Weights of a small transformer language model.
Size: 21 layers, width 160, 5 heads of 32, MLP 640 SwiGLU.
Each number is 128 + 24 x the weight over its row's rms, rounded and kept within 0 to 255. Layers, rows and columns count from 0. Numbers have three digits each. The size before them is the row's rms in percent of the matrix's.

# o: layer 18 attention output (transposed), 160x160, rms 0.195, rows 68-117, columns 0-79
# v: layer 18 attention value, 160x160, rms 0.113, rows 69-117, columns 0-79
# q: layer 18 attention query, 160x160, rms 0.0662, rows 96-127, columns 0-79
# k: layer 18 attention key, 160x160, rms 0.0707, rows 96-127, columns 0-79
o68 086:159115153108126140186198176133116122170120109157114174144148150141140095140126104126124135116126130130119124167148109135130131096105079117117088136108131120084117119159117159146130142115130109159140098160107129103160098139148116120162128162
v69 089:091185122101134115141138122146135150144108154102185124145113165121110100156129135171131100127140120128124058119129107110115139151103159124135103130128145099115169177152128152103143126139150176117083070155102125109117164103121136071114125101
o69 091:130086143056123142148098127134123184153149134140081136131106148156124112118127114124107157098110126135181133117118145089162161111109133153122083105123116172141135121149122140133100119127092138141106141164113167149157119125118127113123145110
v70 089:159131162116143084162121180137118131116129134107158105125132161115122098142166132156129109152118129129136133110152139108092082158143144139123134114130137093132165163110146118132162113099140142113151151142125139114127093171145107136115125142
o70 091:103114134159141104083069118116166119197120126149143169127125139126143084125104158128135137142137139120090134137108110108173132159099097131146108148091091135115148143106110161114112137181094114127111180124120101127132144111128161167100135133
v71 085:136097108096107114112104149135146124140143139117098119121077157105109147103139148158124196098142113102079142119169120117105077096105144140071101149113119127129160111143136147128069110181124120117151167187144113107135150120138133090108144115
o71 083:092106138126082088088115145135123153146167156148155136149101134125154125154153138125075128092101099130137160155092115161157131149193152156107127113163091157139112160106114118143106124106200124114118086111154123123129141127120112146134131140
v72 086:121080130093117137130117134124191149149109119131098117100119148165140072118103151199145155098149142114114150080088114077121131131109147128158113130126116153136149120090114117162138099129111088153154108077117141167113104091133143140154108125
o72 087:112177165181158115135118110162127122083137163112152154132131153097101153099134137144117045099126166140068097147132142165142125141148129098108148118116120145159079112150173145134131103140117134103132160152133126139129165138093124129103147129
v73 085:162138162167063151112091122138119129150131113092122146124116149163129139127105123108132118164154143142100105127127113149124124156128094113116112135144084116096140099124150111101131155170128141165135121140125131124132146176078122098205132131
o73 091:095142122116089113129179140105073129158145110160155113117145120103097130126124128157160180177127155118121158132137108113159117164149144173142134145089133152149107108137094129154164099113154085108122140115164099110128157095177124118091096138
v74 091:104151157071096107137164155168132085081154102120102113126180052115086153156123139076108105099123157164124124141097101117104120131143144140145150151113139121107142163115161110137124085142154150079091110143137088098131130148126137089123143158
o74 084:167087158117130073124114157088132134136139102089124136134088125153171113151162146147133154154101092177119133135156129103150111134121118098126092102122112102125126174147126152122156103097093116138143127086120125128118121109091115121111157132
v75 085:112136154131151157120124110120169062147117124159100150124140149121119072129125115126160109117129141156097124100141122121118119115154136109162108093157117128118164085137125143124177153096125155113104131105139100096079106127169124079107152111
o75 089:137112112133128122150125100109124171133159176093110115118168124148110143113147142148123155093141105125126127098135123119135173130151121115120108129133149161146089167126116102127135128148102105135166135133112116120108137121100143169131066154
v76 085:124113142088119075126190122133141092133112133114134175113135132143133132151164108096118130117184110142104118139191121135075147163130196086107151121141159167111133195136138105121088148108139115128118129149099152075159092123107146122145095131
o76 092:122089147119132159116119159121134102172090113128126144161127113127123138115128138159141125124134116133078091144138100113151144090113088151114099113140154132139118093131149152126128122094112142151164130122192121147093151099108138173138143124
v77 087:128118161133105138130120107157146077125122143142106160129095147108135126143129148129135141128124074141099164140121134091148116065123105155121132120132128160114109116183086137132139115141159091118098138141099093107143193136110118140124099139
o77 089:119056151132173111136132166134108166142158124162164117121154156151076128123155108128122130129145111092140098142128114134126086126127127104139133102168095121132156125072129094133084152115099097122160124140128099115105111117121121148099100122
v78 080:147104079129106173088149161148105167132139165133130120132148154097147146134139105076130102136110147130106147115165151152120131144126144126129178151161122106122101117106109110119138105097154119111090094090158142129114173136118166115129154128
o78 082:121119130131182083140078106108105126055140108146126108140125095147136107120102164138164150125160106108141137136116138099152141121127148115149100093107119134110116107150117116166123082162134123137150155122136100108115138105147100148122122138
v79 088:119134140114187121139122114112117162185124112114131125129152109125143102146175119124122137091114123103063141077138144175090188115151129115135078150114140127111111099162149123106122167138112107144128082101102120105142111140145117160125106160
o79 090:145137124196124140148134079159106145152104173141142117112151136153120121075080143106087152155117175150147116132126124102109137092111111121156144133144145095157114126125074115122141103150088081154108148122118129132124123119127151115164123128
v80 084:112175097128124137121126139113120104119158125115109100118139108156136065095171100142129146098115143152161144149158117100091104099128179122126117122127158109115130154112113166128125105090149125158132114168097080189145124111139099109155116131
o80 083:116062155163143161088055141118112123136110159143131117171170118106131168150091109151117119132117117103130107129132132115125133111155111108099161124139163133112154103158110123084153109142081122125109105110126166102111120150135143163137196152
v81 086:121130094125111129096140130166157098174123121146184108151149135111096107139106143180119097101109141134150102134138120110130096119120131096092112120106121119124099160133106160129142095107138119084103110162165140103165161118160146114154151123
o81 090:152150184128098141131102165135132137154095135122140110149143103161136102126125110128090133123175123124154148119088091144143142117113195142104188088151136129147103113124178160126101167161094103111135149140126121143115116122124094123101155126
v82 091:165111159116130123134085120109104149149146177123102123155144155136127148177077118113120133133131103101139113125108150145144145120135136110100125162102118139121137171185120144149156119080146123144120190163094143131160131136072153129135112159
o82 091:087106153162134125140168124172103128121148110131098141135110163157104102129111117127142105127157158140123135161119088116145108134131152132121091158077117137158178166076124123133084115127140165104113085075156126129134112139113161096122146149
v83 087:086119118149116156154124161120126131103102088159101145137127097111140130113109109148114156136123139160088109198135135162121145149139168145143162165138123153106083140129129117133150135129147123117143103106116131135099137150078155103098124138
o83 090:128110135111127096090095115140088114132151114079117117166119165141159109151134127100143115106122126136169112093105136142118167085128121137144109117120125103082147135073146153144081126134132134159089143129137070087133116132131143101156135129
v84 085:102122108145126108130118108143097165144138158130141139133076145109161132142112106119115147103106134079119152150149105138085132097161127060173135101118125098140118096119167139081138091117113139086127125122131111118147158135147126081130112109
o84 088:109150130119130098109087153088170167110128124159091128111191154155130133131132142110133155127131134140138100164155150145167134102172153115120111126104129096086116136138112098085137124186125140117151136152158146145097119133157166154123129124
v85 090:143097134104148156139106158177120114105143150107123098086085094106130155142109156108105131135120163146161110144109109140113125101147139133109095090149104116131120137133119147110125142126132115095178106133149154141132129109143152115147108136
o85 090:160114134125148093147141090072124086176102128099099086102121144143080105086138123165119130126078100100063138116116138139107100161078151169104129113115120134138113136143103157105172107149125139137137140114132123119174155141144101136149137106
v86 078:121123163145120098117110143130149119128142126121182119119123115144161148126116116044140101135092097128145126103124108138098119137110122152104086103091132179077100173084135119140156143131145152163154123131154091142124137113084132146137127080
o86 082:103149115092159106111129166152100120177144110096119124123132112136112083129084110122108137156143149104157136129135115139118142103126154156148117139139099089135169118140125105108115100080081129096103098145060136123161123190137108127136120111
v87 084:144156128129142110148109139105110131146165121163095109113117107116146130138151147133145127149120124101095135096112119196164082170170107125120129129126103146116130183104173117123124061126120144140122120117091153107094121155144106136161086101
o87 083:128070122131105096139121097140126124082086139133163104161153085146135133136123147157100161111129110161099144105169171167137174151132115114116140132138100105142130101151117155125184154164149121144129119124132175127125127113149101127080100119
v88 083:155114099131105139165115152102097115136126154124133125192089113160089129119174173135143096139163145096114121138129083129133168145090122124124107117129092108112120095156143112107136143126093124095146137115121141116103119125113139128126165124
o88 091:080138148174118128112123177091169137180126119142135081103134128142122117133116091117156148158131130178171098126147145123133115097129127167125132136111155149129120118111115132136143162146164125191114110140124119133137146112176147126116071104
v89 087:134185093104118162095104127099111127108109138130139146134165094143167084144110152120165119140114086078182096148145145157126168152110136143082092119112148137151145133119142135154106130176077083115118109111128101111125141168129144121101194170
o89 093:130118167146114109191207103114164128115132113140158132141111132108163123112131155120111155153123144159132112131107114109125108109144166163137170124152083109128129112161102137116136133158132108091125125135092125119129144118079102103098134149
v90 091:120158159089166128110166111129143138124113120134140111173104161116170122126116124172153101146155115133160087125117131134159156125179104148057118127136098156185120112132106098075118127124169100153154150145091088141121117140122144163125126116
o90 095:136113134142115134161100176096156135119125139128199170159126116134112139124079072118113148106089111098118140171138136134091147139084143106171128118139168108129134139138119114115092138158137146104110120122169111142140129166136118102118114108
v91 084:127112086121149151123122089081096088087162103137159114151121108123147153103097147150104068129123103113123143152091128133124109115098148122125142113111110121098135162129090094147136127114127122092113138106117124102109108103149102142136108123
o91 091:140119141130099133112084115168125133103134134108114150121111150170098108147139117080167149116124117108097120075125116178130127124136113163110135148175128130114128132136146122157138125180145132171155114116082125119143116126117151131146143128
v92 079:072137110120118141110134067099170105183112109084126096141112154147120098145162119144133152147148113104147142136120114144147125125159146090132109190109132136132108132160155141120119123151111119115147134125097084122161114127125163106119187131
o92 082:138139113159132140135147165161133158126145134144159114136186124110189131119163138148110106137142152167127139103154204135078140093131132115113145060142142107120122148123098117119077119103125145142107166129162157151120097133147090110111171133
v93 083:129098130101132137164120162128148143156118122165121149126146136147126130169070117097104097144129148123080093124124134120101097097131133127153113153100141086146082094103131125129125099129151163164128074147130099155132113075137127130127094141
o93 085:148145111142184134134100128121070120133140093090118136107137103148103168165133099175113158079143159132170174119121123110163135119111111113133188144165110153137145141110144135146158127136101126092133129103122151195150186138122156096133143108
v94 091:167140132071122123155142138079131089127109083150137139135098098111139141134174139143124142156070164135111102121122140138087128162141135111112100101107127115103115128122113126118087135100141091091112149123136191135130174142180180134132136117
o94 091:088090128146145145131088144126122141107142144146105104098124154173090121132104111099137137129115060157165159119141097123107129098159144127139127142149119117102089117109089139098140130113128125147148134115131093121161115139118061135148173100
v95 088:093104064116127112084108101087121133110105140163102113131082142100077111091133107163132108083097110149096138145129113152114168118145140096163092135113138180111109158102131132114125159123136114115074137103168146169114171136105130093157099172
o95 092:070129166106107191189096111153129122148115164088143129150165120131152103153112166111160151123168130122173134124102169140126128134142143121147162136131116133082119118115136148114152136078127119131130166102118136139200087139137139130093095117
q96 067:110079085160133141116154105125156122142126126147140156115163165150113129112130137088141146171082121143121128120168164119109152149125128164164079120121131167156149133123183108145179122119096141144123132090136129119148112104139117163160173125
k96 059:152138149141100099158175076149107183101149085125094139093130152089160084141096146113143144111163152112144163147138114120156146117129127156120157182160100113100118142100165112150117111096100090129141141121115078127133103143083120111165112132
q97 068:102123114168135121166116133121180133120103088137190124099112152122086101110125125131128134123127131134114094135126086118140095147116125111172125126168089143123134168145147142104131121161098108144141139151155177140139166113138213135083106101
k97 074:153157126106159129099150088157164161137118115124159120110118131126103124091142152139162143195135121128118148165177121138120117113092093165124187115154136155138110107139143139115105092129134151136140113167127108142145140103120143107130125108
q98 068:158154097133131076146141104119182088139127125157118119155147105144147092108127104128137141110139116114198135124124117104139149081114064152134114101173130113170105116120140127134141102156125160159138156145117115099105117133149172115142065134
k98 070:103124116094130175109148113132146120148113127130120171113119136120138142174077124148091127124168103115135097122112146158105134141127099115107080084131088134088150100159122161139167132105143152131142174091159144127099131107118129102097121109
q99 072:115133130149120113098060131110163126127134086149144079148118131116164133166140145117108146111094140098148165089143081122149158068158123163110138125159150103133119084160103151136112140090049161126112132145167146196160128091125146146142132115
k99 076:151130131121122137175138115124094147089107106151111167127092151092118146135072125130074135139128123133176178111124128152131136147150141136122076127117131143093139107151164169149155149117088173118142142109121130148061114139154132119118135134
q100 077:132113128156146158090096148193110144129143141096154135107125159113126117105159125143128109128139168130114104120142133122151116148104138105128136126125156113127145127140114131094123128136138116054090160101111123148095120159112104112150132115
k100 077:131125134160152108134134190150174164152132125142094078129136119155150118130163144115138114075079117152106117103169116103144101145103141126121124152118124109166145135128113108161102142170089124128122142112101185104127151144142149162148121126
q101 070:110124131097175130145175131132115102118118135110193098168151164110101125146102128119174119149155144178136113131124129111152083114120119122144134148136093168152060090080144097148125121113188089146102103129106099115126128148129125113143144131
k101 076:158151133106154137091155100151134131173120121087158115120127100144140138078144127085120128117100119126140076163138095128122134105114121123098168133108165158114090134138136124132135119093147073149150119143122152110123110139122140114169099152
q102 067:098101135127081125171130142101161108097113121135099135081140123162154139137136120112109100132121091084126152101131143083104155108108123168131102088132150147110138159139118144132136118145068176160174129111154156127143134092150109119143111142
k102 070:108136070104135163168110131113105103127148167146109161126089145125124094136091116115133145181167144093119166147124160128103150101153078145151134137170105113121111152126107136079108149126136143118111119133146092128169159129148135058161137121
q103 083:118104110136115170075098115159130142135125085117142151118135106099111121122151110152128154102116181113158097125107129132176115121122140116131127113142138100107171114137096151098080131127157109061091159135117115162117124178117128114123143101
k103 088:119112156158123098116131170123208156130153116138130108134106139138153128147138151124142143131091136130101146159189119104159126105121123097132118127110141065161155139135106132126101125141105150082127094136099150113117158127153141128118169081
q104 090:125179114125121104156165124074138116095115087161126137102156138125135117113122124123099123146130100110166145129135142105116157114110097186113122112110125162145119131111120116152138123116111144187161112127082107114158145096168132116174141143
k104 077:137142087104154123147111142126094108132135158116174172141136138127109125145091101156128116142146119157141117115102110132116146099150095167145121136093109180113104114151197162153105135135154134138164131091099123116177113112123143115103100140
q105 078:130083143131119130081080129128149137130111108105148119110146115113137144133107101112128152108110160118144106092077129099160115158125143102100141119157130091102166096148119139114113148111129146092081138130117101137129116176107115106136134120
k105 097:105108106113129116134137189106138166175133132126122098103099155126156097110070149120134133138106119095116141166148085135168147112115145132174101135153171092165137136130109152129078142097120143116116112116107118124144181147134165140152138100
q106 079:131120117121102110166127138091132138146112125158132130067126123126155213129159113122122099118116087135123153084148136094078101167132123164107128141114142144123103135144155094124149096116139161104178098124180148082151130113115090090139141191
k106 096:126126115117110123141135139107131121130132147136114129129138102130143079126145096113113117117143090116108143135151134114101129099120105161130137136151173102155091145118160114149123134138127125136166111127133114128178152108156136159151141088
q107 098:131073147118125136119126135177143110164097111111164105144107082134119130150117128140124175118120151117107088111118136138109148123109172086128129103156149097103129121119092141117116115110140128089078167140193129146100113148113111131079083109
k107 102:120100126122105109155156186126126151151124109158118137121097150140167154135101127128115086138109102154119145154158102125127153099131119109161121101138171094174132119131131136123076185119085149106147091131100107115167156142162132121115152117
q108 098:158113122115133135143123091139141107116091102138142095138136121125100121157137056118142130139100128116111101122086160115107160111112171102135155120116128131094167099133080150145136133114138131122102146143117074155137098130128119129091084108
k108 124:131118130107140091141161173109127153143138143141100111105122146138143091141087126111112132131151127111144106144132110157119153104146093125154142137157153099136108142110116166146072154142144126118158112117113110127141141123135167126163151108
q109 092:129118165127137170125097136162142135098121120113141139149130126104110134123124139136135143106164172170152100143117089136200152129136152091161129127175096101075177141109103131102118152167168141106089118145119128120112117182119155132107134095
k109 088:117086159141136150127105133119126187134129151140165100136134087124088154097134172076107115115132144125078106130157129143148106149116136110140130100147144108106174167083146113092168142116072131157095127131157119122105144103154112111120128118
q110 117:126185108123101097129154111089135142125125138135098113118113140163134103096127065171137084130127073111103160159152140157078112108154098161116100141133155140162120119128143122171124101124133181125173133125133132087166145090148125073142155142
k110 094:160104120104152127159137178161150123146159102097138135132137091119096136111145162082113112131091125124069124130142142116114139149120123130125159104108134176100118101164102104079078129118103150129127107134134144138114151133120119125128050144
q111 095:142112126117141109140161105120142092135087098154182096113133094138074120129133083137136152128153122148120102092100140074134154135062168104124130110109131113160118113139143140127171093130129093111125127142118087150144118108118105133118066135
k111 108:138112097123129117134121203143135131130127108139116112118107127101136119125153110117143114133111103138129132159114118121163118100133129116138148134131201087148109139123139133140074154124166117107139098144166113134151125129165166116146093104
q112 082:074087135107104118134143129177146136109120124091106129158161176124112129123111125180074133094125156132105138160111114156135172109164189141138131087109097142091165134140142137127105138146164117116112129164119156130125152109071108147094128136
k112 112:142178127130159137167093079127135158130151139174127147116147146151122129136105118152152086161167144124140117123052100129109158114154128149162125103126073167116117134133131131141125094174118135105123120140149113128118106103127095144080135159
q113 105:112123154154142131098154158103121137151159153106115119109158161147128154102090184124087099085117117096099163107129127126122144135153091168139116144144147121150116110117161110136101135119129169128163116107093146110110147116139181072173144132
k113 114:122136131117155129110114079094143110135094152122113140164141131143112117150164119143105164116129145140141122127112172116149092156110153114110131156119106140105154123079153102151158108144133096117128142145154115132075115136116104116109158172
q114 107:103141136150131119123144128119131126118172150141137153102165126119111117133096102101104073093172154117170167134143131113147146139165086154127122170146136148156117148120171143112099148114133164149170103131145136148140169099155153107189164136
k114 102:130144155115162163152089120115120117122130120105152141124124155118131104106114129133153142132138178124144137147079125151103104128151158176142117102117117139142125154165111157150152097139116126154129093138139148121165125147119119102147113115
q115 102:109147146094085118119147125128140142108175160140126095091120138185164126161134071142134117129156144103168120142109145138134124113156125159142098149118113141124146117149152120164149109142109115170110133147113138130155132103124100106133130116
k115 096:145167126131129102160126148102086115150130140143115071128133137080088129149127147136114159116082135091101113141124116142126153142115118114129112120113167109170132096125107069167104133105119172186129136108115118170127167110127156108157101133
q116 110:187117170147123158095129118173170125099115154164182094115141117136115109142106089109154134092150160127114068095123124151147132130118154093130104135150132044097153124138126108115117146102110130131097145124085110139136111142148136129098125105
k116 105:123154099118134139129117147117106108105116071144121182116131151128131148154141133127132131147122149120156148095101131144117141140123126133152150151118147191149100125178165120162112168155132122105132141128124138184136167128125092125138106100
q117 102:090121148104161098113121149113096122138163126111114145091119155113192135141100169122108137128124160123153162134090135125150119131155060165152122191131145130179089145118111104158130137128089148120165151110120117120136116145144159096153169130
k117 141:096134127123098166140098083129120140112118128152108180129143109103148146141120138141132116126133145114129131089129165153145134148158132157114118110130109163109161145119162127131113090172109114128113170129158172105093088116110091119119154141
q118 094:089099114147130148116107141137134175123154140103117139099172117122140122083123151162111141144190150128101190149125133147152077132099091139109090170136148121088125130141166157111154183166131127144132152103134118116109109147117149148125138164
k118 107:121105130181119125141114059130143167144132097113128106124131129132097168105160151131136151120140115144114150124125132116147140171059149084104132093111192128110145137158119172125133117098131112090076125154097121154126103104172118150151108117
q119 106:131128144137138136122108094134155173146134145105091147140167093136154139116097126141111100105105149080153149111155122137170154119170102149120150115171124136137158134107158087126114144104143136095136150093159100113107139119130152129164202178
k119 105:134119135165117148132128110120144171143114097133119157136111158166143151120117152138130134114123101103112114122167132093171149146122145177141165180122129115112125144143134164093101146084050103111160102117159099077140132124111131088144142137
q120 108:175147153098109139118141107110144113130138126148147120115151113134145095140106133074161143119082170125147119113102101159154125144123123126149171163136103152116099146129149110118081118174147145119157133107113106126118126109168168125122122142
k120 106:110128132116106123056141164130116112127129148123114119138149150125103116159120133107141130105099138147081091133131104106141113136132152127121145130143173107129118139130137116104100144095161110141137134112087124124103122117131198104141054168
q121 096:123122130137133125090198122120143155131164104125158097158158112151143147191120099070145136145137115162144133142122141109149089119125145096127145107136178151098097103139103136134064171131116092129101098165120104171114101133170093122119105127
k121 098:130164078082115149098161097162126083123102184148092132154145107117102087126139117147099146102114097146118148111106110160144148095170115158098126149109112161154133136100134126131115080154121113138139113126123158151098107145126162160088137148
q122 115:146159111110102110122141156166140122142124145091123090088153139127083103131095100107120142153162103111130158092144109151111148161165103147098153144126108155157146120097205154165147140161078163153138134095121148141154140088149171145117141143
k122 103:129098076101125180097132163155110082129143117118107135098095168144081143147112108123137111123177113157134148107132151117110129117141140137096159194144160154124125096124139109125139180131144129104127123140111144143129136139109166120177096103
q123 117:151158138100133131107118114162135096156102107117132123109145092099126142117125104108133181153104098095077187074169125136170119136094123104088157100106132128110144125130089120126139104190085147151120179095148160112112129124142131144085096140
k123 109:125098106127069109145131161133153125130105122156115135141124138124100102132091133154123150159126117104092107142128111133161134126144127134117088146154113083126153137074072126100136164141058133131165109079140145122115126138125166135122137106
q124 107:133114122160127140117108133148144154096143134121125145157183147067092126148139145121154176116133125168154141149134138168142115102128136119153128125167123093138101172119174157131143153143122100128118141115128126158154146129164146165106104087
k124 100:116130151107131135152084107154133124137124150175154147108090142086083141158146135088128107143143138118094169122112141124101099138110168132154119091114132123138155123134122110135147136141124111133136142068150088117127069115103096150126114130
q125 110:139138154165102128163123090165138112157134134129101156149102155134166142147084093080118126097129117103091114147116138083105159161093119113138133124120152125114150148152107150180125129123102113065141145144142139171138098103113133106149135113
k125 097:152145124145141130142161158122131131151103164174110150199131140117202121154118116100086134078113104150114151145144131115114141098107109152116127137138130139162105148146116126123153109166116122143161117156110165115147126162123133134126159101
q126 102:122140125147128138147152129159138126096139156091144132120124102169130095113140068136144149101115102117194123129119143121120141157125148151126104135167144119111150144148125146092111103128131167156127144117200159108098136116078140133081123152
k126 094:140131143148120096177126137145153129129126149128123131121131092140131103123090145110100090127131089153147160113173117161202177109155085103127109108099150131143132146118136142135134099127145156116155122105109167094113118147143145138142122133
q127 115:166104129146138140158102073122114111112157164168111095199147106131136123142109103109071128114152119107159133104173166112107137161158083145116126139106124172164159104123121123113147098120167132148089137156149137141150139119145103121111125124
k127 102:127138157167143104099118139154136157104115127153117084097117156128156153146135091125123082145136098147172158147138130155123147118161126099182130122158136109137134137081119109136089185129121086106154136119177130113134109125169108127094148112
v96 115:116110142124100138111089167126128110119114165136129135106115136128125079113150130151118146167100149106125161143111128135106160130124161105116133109140149101127153191111142108119131142092150123120159120085175106164143109114114124165125109152
o96 111:114150190119120147127136107110136124167122137102130082123185150138141123103146124130145127138139113114043153101129087136111116106128122153136166132108098155142098109125153110160082136091158161151154120117127145145134141101162146111101089138
v97 103:129133090096111145130146123115120114092129155078149113110153145106145114162126144089163118105151149118097130117129128168119143090168139113145120150146169131165136135140151103142163116135117126120106144148088130134087135102113106163124118121
o97 104:096151106130113113099126142116111142149145137133132148135113121157094154131126086056125107147102124148157110163106110105108102078123148122111156110105129073117129123149138146140117123122132097158122080125097139146151126112100139130179126114
v98 094:118155177139131145150125140125170134155138111121128177115125060106125121122145133133117128172119148139148109117123120118110139124142105167160148167107107110155117100146141109108152150116123139140152106082161128154113160140109117182119159104
o98 091:119096158139114142169153117134102144132101132181154073129158131140120121132115142145126092155158143073115129128113185109122110138125171132125127142150081131113163132092159078096126114148135134138141129149174128084097119136160106148058116148
v99 104:143106118127145096106127134101109157141110070115178038131136097143142108094129134146124130142133109157147111172156114118132126157097135130208119120123135098151114178119092143135152121133128122159108098131131106139113131183158095115100137122
o99 101:154137140172077067159082101110112118129128131156130176132112111082157147120147125112134120131116123165091128143161153116103139164109115127138117103166132146139119141172107114152149113128144083129120104159144094084153110080098108121134116162
v100 099:151124121143156156140127117174119128110135170111092145117124152153143137114124145132138096098143198108149135156112144147148132084180151127138161131144105132168130146152126126159112157134124114157142152174096072132151142119113160141148107145
o100 100:133098138104117140090128184179126084135143098087118089149101117150139104133144073125147161131180122137134129132148097143155115151130090101139109117159142112093151171106116099136129115164122127125124126113125160163102149148166169076122097111
v101 103:115109132144138126139118109089125109150128131142099104136140115153138124153154154123133121077106126138162134123127096098113102119119178137137126157132120114143173119098144138131084117129125099110100168143094138085142092154158106148192126168
o101 097:143152089084148094099162163135113125118138114112115144167091078132120109158172081144130154109099110146128159099132156130127146129123134116121154129136085080122086136169103154132117100122113149076118139144109167142149157093129138111128140145
v102 095:143162096112155156157138128133161152132087131148143126095131171082112123150118129139134134132170126129104133109132089158118113133173150092166085158160107115115132127117194118133150162157162126122092112178165101110162153069148135129127093144
o102 095:136158153170118140088117156107119138060176165130124134144076104131132092111171125112157137140138089129133105118170135180094122092119071123151138141131161124134112132141127142126092123151133139112122134109106156124100144121129098159152129048
v103 110:108123146129118149185109118126143145100102099126113163136120105161107140130105118176101113110134121159106092112170120152122156153168136101176152101121132082097155168130176141154141142112168161129095113124130136124111182138157111111102129131
o103 102:146107134141113147146110095128140151108131162139146141146107157110127153093137101149098152161134200100112058126117171153145138135122149124070105104098108123115118145166136124086120112146153119094127116133116132117124076140108118159112145146
v104 105:134179132138102119124124131130156127157123112150099129190138134141100148118085094162131120148101147135125127145113098097094114127118141152137131099149118123107097091099086154136102099129098103127108115109119161138154073134073151139150147150
o104 102:115114125121129130110113082122107135117101132104085116117130112084173138138164108149125159141129125113168146110134141115111138144138168137132145151118124133148187128099115130134173142084135164100132115115164131134165123172152147150127125148
v105 092:074125185147143129122101151112138129142111129102126135200096143164104137128164149139107117133154125136104118163171136089132102127123117150130130096116120102115146106129158089099144120141144137140143084110155119151110138126129150149145135139
o105 097:137153104139119139140192136163122154118090089112101097107093135145107125062133139149111106131159087143099067093133151149127107123101128108089159103097131139123164110121084107139157081150130160140120126095176114112103120114118124146067096147
v106 090:115065167132158127129144106110085157127118139136136103087127134113148134147140108101146122076132146132116133127134128129091143102116145135126147131124160147130099092133099139154079130108093131124115142121134178161081120133139126147133188133
o106 090:140136157124172119174159155172124106146143138132154189119124126128106170142087169129123161138086156146151105123120097093161107117141127139135115094130124137175131137131145136183115136118123087117164088172091143147123172167112100144147157131
v107 102:122122080163126067089113134110152118136088132177154125104134125144086116153143125106141137116147069176119120093056120140119152110126105131164121102117131149127167166097142126090104134124124112114170121155125132141139102128165109107128174150
o107 109:145140157114141133109117053097108108106117125147090148158133126119139134128139114121110142131082147145090161142105129132141154121143162109125165101091084143145140163152138125113140097126083129159140076141142121121163135123132162157156084114
v108 097:135110133143112141130095114123160162137124137185120081128120114132140150081118124113139088195126146162107128166153094093110102140135123129158150120120117073107104150124097165148155088107160106127166119122131135146125105174096070114163118119
o108 098:121102119146116122136105104137130163173098118105113146120130097072146110118126122106166101126158123110094128155156133129097166127173144115121125091173096143143144157112157147107082158125098150086166146114209141122105094108125149129080124165
v109 100:095138116142173179145128132128106106091119132109095137121101073083073125122173126157110154139102146157140134146159174218079135112120151128153098154152141137096106113103159117124078135110133171122095152133140100105135154126087127114106116168
o109 097:149164092146105119121105164105162128099136108123124095101113113127110133153161176139133178113110110126166129098136137129154097153105146163099115119103166108120100152178146109131106113142133086142109128120117146151156131110165109129179176126
v110 097:110094120134137098119138108127147121132175117144130121108175125094147086124099130131141157093145117110116119113158148124155135128139104101084086133118135106136122108086101165146162084097104143152141155144127116113141104134183112118118116131
o110 100:131071138134146130149127122143112119131158124160131152101075147123139128109130118110174136143104154181139139149108107114120158150089124158134136156152103130134144124150117111102115167112115145116119068109100091143165123106145163120146137133
v111 095:112141136156155149142127137120133140112104114202126091112111138153162146149142105149142127103099124169154104136095097124111115121111141104180147121129086130201111117114141142122122134135144100133140106134155086101117131143136162140085174133
o111 091:150141105113136133100048121139115162157122106119137165195105109128089158138162158163123177154147161132104119086150114144167115146164180121160119082103095093143122126157112114132156090094125129137120130108125134127142122105173144124127160131
v112 098:147096119082119133105096103108111132104185113091148139117142094111131106131111136106122120145099146100116130132165145179153139103160120135083125123147089116118165141101114124104088105098093149126154149138124061156129128113115094125129105124
o112 095:123122147123134120145134144147169099159117154082143145117128163158063096116098120156124160117171117158129138144090141130107121171088140105145096124130148138119127149132164160137139161122160106177140152159097148146113124089150111085111086152
v113 082:122120159167109097148163122141166112137124138145128154129097137172126150157124108105116130137150169130125143122095129107161122151148141089122147124122113129120165099153135094144149174129127139182150143115144150143125113114126170146099130138
o113 086:138127147126115161106124175136117144154141100106104166129106143162169121132094121145124135081152125100115166084155134138162118096148130122113153142117141119134139095090127154132121110132124153101100132123110151126107090167153145107119170102
v114 087:122149170145142125116089177117162144089113128114137152127066145116166080132160130156135153176138173140130115135153121122131139101136098106137143116153147112130117126095100158156142134155157129169091106123112098135104166124094114134141132118
o114 091:098073109114115125092178148114133143143126090122164100135120139112111180131135137119129118165148092132147131147111134098112106070146101137108114115136139158094135090140117158128128138100138107140135124146164132116097129119148101168104144120
v115 096:175132156129102104162119138131157106181111121157143107166118156159181194104158166120157100104110104136156122114128115149162123155125149115156128146099135147134134098151156099113168166105138101080125116108137113150131117138105137147138118147
o115 100:134149145151141129116124163115157157159141132072141135134102117117191088077123066114115104129110095092151138103122133129136130162114108138112130132103133156150170155111134130102052125127113155120133169080129100139154116115111140131097149127
v116 101:126130116130174103106130113072108161104146105122137169163113139146122093117124134134105149121108101143102123121101153175150133195139172116135130153159093110140111134119138116101193134122110127125088083191161126156113182156146122132065139126
o116 102:142143120145099120156090135105121187117144152154165137135126128143121148094150103157129111151116118157119088160134126126129135145089164143118124125132117126127108140135142167142163123169169115132104122079106129115095084126092110153128138117
v117 085:114138126133123099110142122064122141141106068130118125077108145165119081141090123154132118115147118118170146120153096077113116159165108102100105109091088104097168104107086111126116113086128116060115097127163146140108081111158118103097138162
o117 091:144124088110130143146174126083127124094150103132112141146110134125112129141146117158122129123136157164136124069123126160099114148123115109091126145088131137168100125113136117161124166150165166127143103124132158116115133099113119164107110120